Weights of a small transformer language model: an embedding shortcut.
Each number is 128 + 32 x the weight over its row's rms, rounded and kept within 0 to 255. Layers, rows and columns count from 0. The size above them is the row's rms in percent of the matrix's.

# layer 2 attention query, 128x128, rms 0.195, rows 0-46, columns 0-31
size [ 88  99  81  87  94  85  92  86  82  84  90  86 102 102  99  94  87  89  92  97 106  97  95  93 104  98 104  86 110  94  89 111  96 110  91 117  88 128  88  92 144 114 124 147 116  88 108]
[[136 164  77 120 151 145 123 154 144 157 101 119 113 143 144  99 155  85  88 106  72 161 120  82 117 140 123 103 176 145 122 119]
 [ 63 129 178 106 133  88 139 120  78 118 120 159 116 149 143 175 155 113 140 125 120 168 144  57 192 204 209  95 126 148  76 122]
 [129 156  81 143 132 155 155 171 153 168 116 117 139 157 159  74 167  81  80 107 111 123 129 146  81 111  88 122 207 132 138 151]
 [ 55 158 126 148 158  90 143 149  85 162  97 154 120 121 168 163 174  44 109 134  75 164 131  88 164 209 126 103 154 151  67 155]
 [122  80 164 110 113 100  86 109 117  83 104 146  77 120  90 162 108 157 179 118 158 122 138 147 174 141 162 101  53 128 141  86]
 [214 140  93 109 108 176 134 111 165 102 155 114 163 110 105  74  83 188 123 114 177 122 122 174  82  26 135 171 152 131 170 107]
 [192 135 131 199 150 114 173 122 134 138 114 135 157 122 140  82  84 164 117 151 155 159 103 147  96 121 129 140 135 117 143 101]
 [ 61 120 145 147 156 107 127 152  75 142  90 147  85 159 171 159 139  24  80 170  76 124 137  86 185 174 108 103 142 176  94 168]
 [196 141 106 125 102 178 134  99 176 125 139  91 150 119  86 104  94 189 141  76 174 146 114 133  73  27 146 182 146 110 143 109]
 [139 200 107 110 172 111 174 159 122 161  89 112 166 173 186  83 126 120  97 173  80 149  87 110 108 114 122 200 164 155 141 160]
 [ 86  75 142 109  87 135  23 107 102  89 137 149  99 126  89 171 116 144 168 114 187 119 178 179 142 141 101  88 105 126 150 101]
 [200 122 112 159  99 188 104  87 160  92 158  93 175 115  92  81 108 187 158 109 142 130 131 165  81  72 127 187 145  83 144 135]
 [139 128 143 128 149 133 121 142 141 145 154 143 185 162 143 122 125 211 167 140 141  98 104 153 134 109 140 156 162 139 108 108]
 [ 96 131 124  76 129 131 131 129 150 158 123 123  82 119 119 144 129 146 117 115 105  98 138 109 157 119 135 132 121  61 144 161]
 [140 122 130 147 140 142 105 117 114 104 124 149  88 128 137 119  69 121  98 162 136 144 122 192 149 181 109  76  99 129 143 134]
 [165 107 144 152  97 174 116 124 136 132 188 118 178 104 102 112 105 156 148  90 180 137 143 189 124  97 135 153 141 126 132 130]
 [ 99  85 117  86 120 171  93 104 153 127 185 121 151 104 142 105 134 114 120 173 153 104 111 136  91 122 127 121 144  69 187 115]
 [183 111 127 136  77 163  54  86 158  81 156 105 139 115  48 105  71 160 169 102 193 124 120  66  97  79 113 138 121  87 153  76]
 [104 147 106 100 168 102 178 117 105 178 101 135 147 140 186 124 183  89  60 143  35  98 127 110 108 188 167  87 146 148 130 202]
 [ 69  90 118 156 133 138 117  80 118 136 134 138 153 135 124 126 157 138 149 151 150 129  87  91  91 126 160  74  95 127 142 114]
 [148 142 128 207 165  83 117 113 109 165 133 150 146 129 133 142  80 132  94 169 113 172  85 161 162 109 130 140  84 132  60 129]
 [129  95 112 164 153 139 124  97 152 175 113 167 108 180 130  92 186 137  88 129  99 113  84 109  69 109 124  63 145 120 176 121]
 [119 161 134 137 183  71 168 137 131 170 103 169 122 167 148 153 127 113 115 102  75 129  90  82 130 140  78 125 164 103  68 146]
 [117 163 120 143 175  37 183 197  96 164 113 161 168 133 203 143 156  89  93 158  66 128 123 193 162 187 121 132 109 155 117 153]
 [135 160 130  48 120 135 166 134 109 108 108  92  74  87 141 114 152 148 133 114  83  88 163 139 136 129 164  91 153 118 132 122]
 [108 113 101 210 151 116 117 139 111 184 166 176 140 161 114 168 140 119 118 127 165 193 117 146 150  84  97 137 118 131  62 178]
 [132 149 128 161 125 157 128 110 153 206 133 144 131 116 105 124 117  80  91 159 145 161 115  89 171 134 158  61 143  85 101 113]
 [150  92  70 220 146  89 182  92 140 156 132 162 101 150 129 121 120 162  80 148 134 141 101 148 101  59 136 117 113  89 142  88]
 [121 104 118 130  97 140 148  35 100 104 109  94 162 100 114  98 103 151 167 130 124 122 131 103  64 144 194 143 103 132 132 128]
 [ 59 142 149 132 113 102 147 104  93 154 174 134 165 139 112 144 171 154 127  85 200 182 122 113 147 121 132  70 119 162 102 199]
 [157 117 115 203 167 117 178 170 129 172 137 154  63 196 137 153 128 149 107 162 124 132 117 155 134  73  95 120 147 157 127 153]
 [ 94 130 156  57 119 138 106 124 111  91  75  95 123 131 135 131  80 143 185 113 108  76 147 113 126 137 141 149 123 106 195 111]
 [115 148 149  43 108 122  93 156 139 103 105 110 177 152 134 142 151 120 135 145 116 105 114  94 201 156 151 113  74 144 116 140]
 [ 78 135 135  63 100 148 110 104 130  85  93  91  80 119 118 124 126 181 158 110 113 102 173 106 141 163 156  67 170 120 212 114]
 [128 146 133  97 121 105  70  76 112 114  94 124 133  92 107 109  88  69 154 123 147 171  85  95 145 158 122 104  62 136  87 101]
 [158  94 105 198 140 124 131 138 101 157 128 158 149 156 125 136 119 139  92 123 143 161 125 180 116 127 166 143  96 216  74 129]
 [125  90 137 211 129 115 116 144 138 169 170 152 142 153 116 132 130 200 102 142 183 203  95 208 159  75  99 148 111 148 109 169]
 [158 137 150  64 139 110 153 114 138  80  91  94  94 109 140  90 154 155 129 153 105  80 111 124  88 146 138  72 152  47 169 119]
 [132 154 158  19 147 152 102 105 142  84 112  97  86 121 154 123 140 164 119 165  82  69 100 175  93 141 142 142 136 138 185 108]
 [173 131 105 237 150 136 153 198 155 186 137 177 100 165 140 153 134 121  91 159 144 166 110 170 160  95 131 145 123 126 102 156]
 [139 182 110  62 117 136 102 140 147 143 154 112 133 104 144  79 151 183 104 108  95 120 129 152 136  94 158 130  89 103  71 125]
 [157 142  87 192 159 113 144  93 119 175 146 161 150 170 118 136 158 103  85 162 124 154 101 126 123  79 106 145  99 147  92 153]
 [146 149 161  90 152 103 148 122 131 110  99 111 116 121 150 121 115 135 166 145  70  58 108 148 104  86 104 175 157  66 170 107]
 [119 169 149  88 154 108 164 128 137 143 150 124 146  99 144  88 154 112 138 146 103 120  85 110  94 101  95 186 125  60 120 113]
 [130 143 146  94 110 171 118 190 138 148 151 115  84 142 124 142 113 107  97  93 104 138 103 105  99 144 108  62 127 156 116 103]
 [128 104 110 226 140  98 159 140 136 166 130 174 119 155 122 153 143 158 102 127 178 211 116 156 121  94 130 100 113 162 101 172]
 [135 119 158 144 110 120 124 123 124 114 144 124 171 112 125 138 127 154 118 131 171 188 151 135 170 139 140 129 111 137  70 147]]
# layer 2 attention key, 128x128, rms 0.177, rows 0-45, columns 0-31
size [106 118  91 100  84  84  75  77  71 101 102  75 100  97  93  82  71  80  86  92  90  80  94  82 120 106  93  95  85 105  91 124 108  99 112  87  88  97  99  78  99  91 112 119  99  99]
[[166 104 123 113  79 186  89  59 217 108 131  72  97 139  65 106  91 170 139 130 170 101  77 133 112  59 134 165 136 134 211 131]
 [157 127  83 121 164 185 145 106 133 170 107 107 104 151 135 102 129 148  93 136 153 156  56 139  88  36  89 157  56 100 139  97]
 [177  85 136 107  93 147  67  79 181  88 140  68 137 102  72  93  95 215 127 132 161 102  55 148  80  67 132 163 102 124 201  83]
 [160 128  65 181 169 175 143 118  74 191 123 138 135 141 120 160 111 130 117  50 161 146  88 181 109  90 108 140  84  94 149 101]
 [ 70 130 164 132 161  85 167 141 131 157 142 149 144 140 195 147 165  69 101 186  94 129 161  78 132 169  99 138 145 141  75 181]
 [158 103 176 101  77 107  68  83 184  71 145  93  97  87  97  79  99 179 145 158 137  89  92 133  96 113 129 146 129 122 167  88]
 [159 102 118  78 111 171  80 157 114  78 121  98 130  67 102  78 132 179 118  70 153  96 109 163  73  88 141 109 128  87 188  73]
 [112 131  58 215 209 141 161 149 100 208 125 171 147 160 139 172  80 105 110  88 183 200 154 126 137 116  82 153  78 122  93 147]
 [152  99 206  73  35 142  61 161 165  59 129  78 128  92  52  82 105 149 129 127  83  82 131 152  86 138 153 110 142 133 163  94]
 [132 141  80 158 143 130 104 125 118 129 121 136 125 205 109 116  68 132 102 146 145 117 169  78 184  56 153  96 140 109 138 113]
 [178 125 107 159 130 131 132 162 126 184  91 125 135  74 154 122 109 143 108 132 159 197 205 149 109  58 110 130 121 129 112 131]
 [170  90 180  54  23 135  60  98 186  65 131  60 135 106  36 107 110 143 131 142 111  80 137 145 131 131 146 112 123 115 166  87]
 [159 128 108 164 121 103  92 118 114 102 134 134 152  78 113 130 145 130 123 120 130 159 180 143 153 132 102 131 183 192 125 137]
 [128  99 134 161 181 151 139 179  96  59  68 132  87 116 182  97  99 124 117 116  87 121 165 134  99 172 163  74 133 139 145  98]
 [122 175  62 159 124 171 115  58 153 169 102  84 192 138 126  95 137 119 114 207 152 170 144  60 131 108 115 159  86 141  71 157]
 [132 154 119 137  73 156  79 144 133  34  97  86  87  84  92 110 137 179 129 110 151 138 181 166 102 127 125 103 156 110 158 109]
 [149 143 125 111 134 178 110  79 193 112  80  78 128 100 142  88 102 136 151 118 136  86  88 146  94  98 172 141 167 107 195 112]
 [145  80 187  52   0 125  71 128 174  78 150  45 144  99  46  74 104 140 125 121 116 101 116 126 106 115 148 101 111 132 140 102]
 [110 152 125 151 204 116 209 168 115 214 115 179 125 140 202 170 142 102 129 134 137 133 135 124 152 152 136 158 151 133 112 143]
 [118 151 133 144 150 139 136 158 166 207 125 125 101 120 127 114  64 144 127 146 151  92  56 154 127  89 140 156  97  85 189 114]
 [152 119  91 210 149 192  74 108 140 143 124 125 110 188 107 171 136 122 139 125 118 158 157 117 152 118 103 139 127 191  98 136]
 [123 153 128 162 165 165 136 126 104 189 143 121 109 123 140 167  65 131  84 143 138  53  41 100 143 122 104 174  88 121 185  87]
 [102 136 133 154 187  71 159 178  91 194 145 176 101 115 202 178 145  78 115 120  95 157 154 106 148 147  98 125 171 171 107 140]
 [112 175  60 195 255 122 181  83  81 187 101 193 117 159 198 178 155  99 121 131 159 147 128 119 181 122 112 147 145 129 139 145]
 [148 173 186  79  94 145 121 100 137  90 163 122 142 101 113  76 161 115 169  99  83 152 188 170 109 109 151 113 114  72 107 104]
 [128 122  85 169 137 106 139 182 100 136  56 140 121 173 149 158 109 153 149 146 150 209 185 133  80 147 103 111 163 139  93 136]
 [ 75  95  92 187 156 162 205 140 129 123 107 113 118 122 144 121 137 142 120  87 132 133 156 144  95 155  94 154 150 182 110 131]
 [175 128  89 205 186 155 129 168 130 129 118 133 105 134 143 173  83 148 122 126 129  75  13 142 169 125 116 180 130 153 204 132]
 [140 174 169  73  47 152  93 126 180 139 191 142 188 127  84 106 135 125 161 127 151  85 121  75 158 108 129 153 127 112 114 176]
 [120 137 143 164 112  89 125 239  87 155 182 198 157 126 164 110 153 159  97 132 141 192 198 201 133 194  88 112 119 135 124 166]
 [172 123  80 191 166 159 159 128 125 128 120 121 149 130 152 141  74 128 103 156 142 119  63 169 116  81 120 141  85 125 150 112]
 [126 144 165  76  99 123 121 119 196 119 167 118 125 123 115  69 125  98 127 178  77 142 109 180 159  55 168  83 117  79 170 159]
 [132  98 153  72 111  89 113 108 132 125 174  95 164 143 101  90 153 119 116 145 160 121 186 154 134 135 151 124 110 117 104 106]
 [121 178 187 132 107 118 136 134 113 133 158 154 129 175 120  73 122 121 186 135  86 143 170 148 140  72 150 123  96  94 175  93]
 [ 96 175 124  83  89 114 125 108 163 161 174 159 151 149 111  54 161 105 138 136 138 123 129  97 156 108 151 147 115  87 147 158]
 [120  93 192 148 125 104 105 126  59 123 108 110 142 105 123 118 149 147 144 108  92 140 134 132  89 170  77 165 133 186 125  72]
 [153 131  35 231 162 176 134 163 104 162  36 130  91 154 144 153 106 167 101 166 163 160 146  83 110  90 113 137 132 102 140 160]
 [166 211 144 132 126 125 136 107  89  85 148 113 150 110 109  63 130 118 126 103  98 122  93 174 118  93 139 134  86 121 171 121]
 [164 148 170  87  96 140 115  78 138  97 118 116 114 103 106  69 110 134  94 115  83 185  93 137 132 153 142 107 135 122 128 135]
 [142 125  58 187 218 206 118  67 143 139  96 101 103 135 130 131 110 138  98 127 134  93  82 120 107  96 122 155 128 153 156  99]
 [193 152 136 136 110 228  86 107 193 100 141 125 142 111 106  63 141 107 143  97 123 177 113 109 137  50 148 133 118  97 158 150]
 [168 106 118 126 121 171 120 141 153 155 114 133 145 144 154 169 102  82  98 157 129 144 172 123 134  96 128 111 127  93 140 128]
 [173 177 169  81 112 146 115  59 150  73 131  96  89 133 112 130 100  84  83 109  94 110  91 160 171 120 163 115 130 103 188  73]
 [131 122 164  75  98 145 113 117 138 110 101  93 119 105 106  98 122 107  97  95  80 123 113 134 102 150 143 121 163 133 115 108]
 [142  98 106  92 106 108 178 121 145 137 120 121 107  40 137 166 134 108 108 119 118 151 128 152 153 132 144 107 167 157 121 165]
 [138 125  74 234 168 152 108 152 133 204 119 157 102 118 164 155  92 166 137 137 165 130 126 126 126 103  57 162 105 157 146 168]]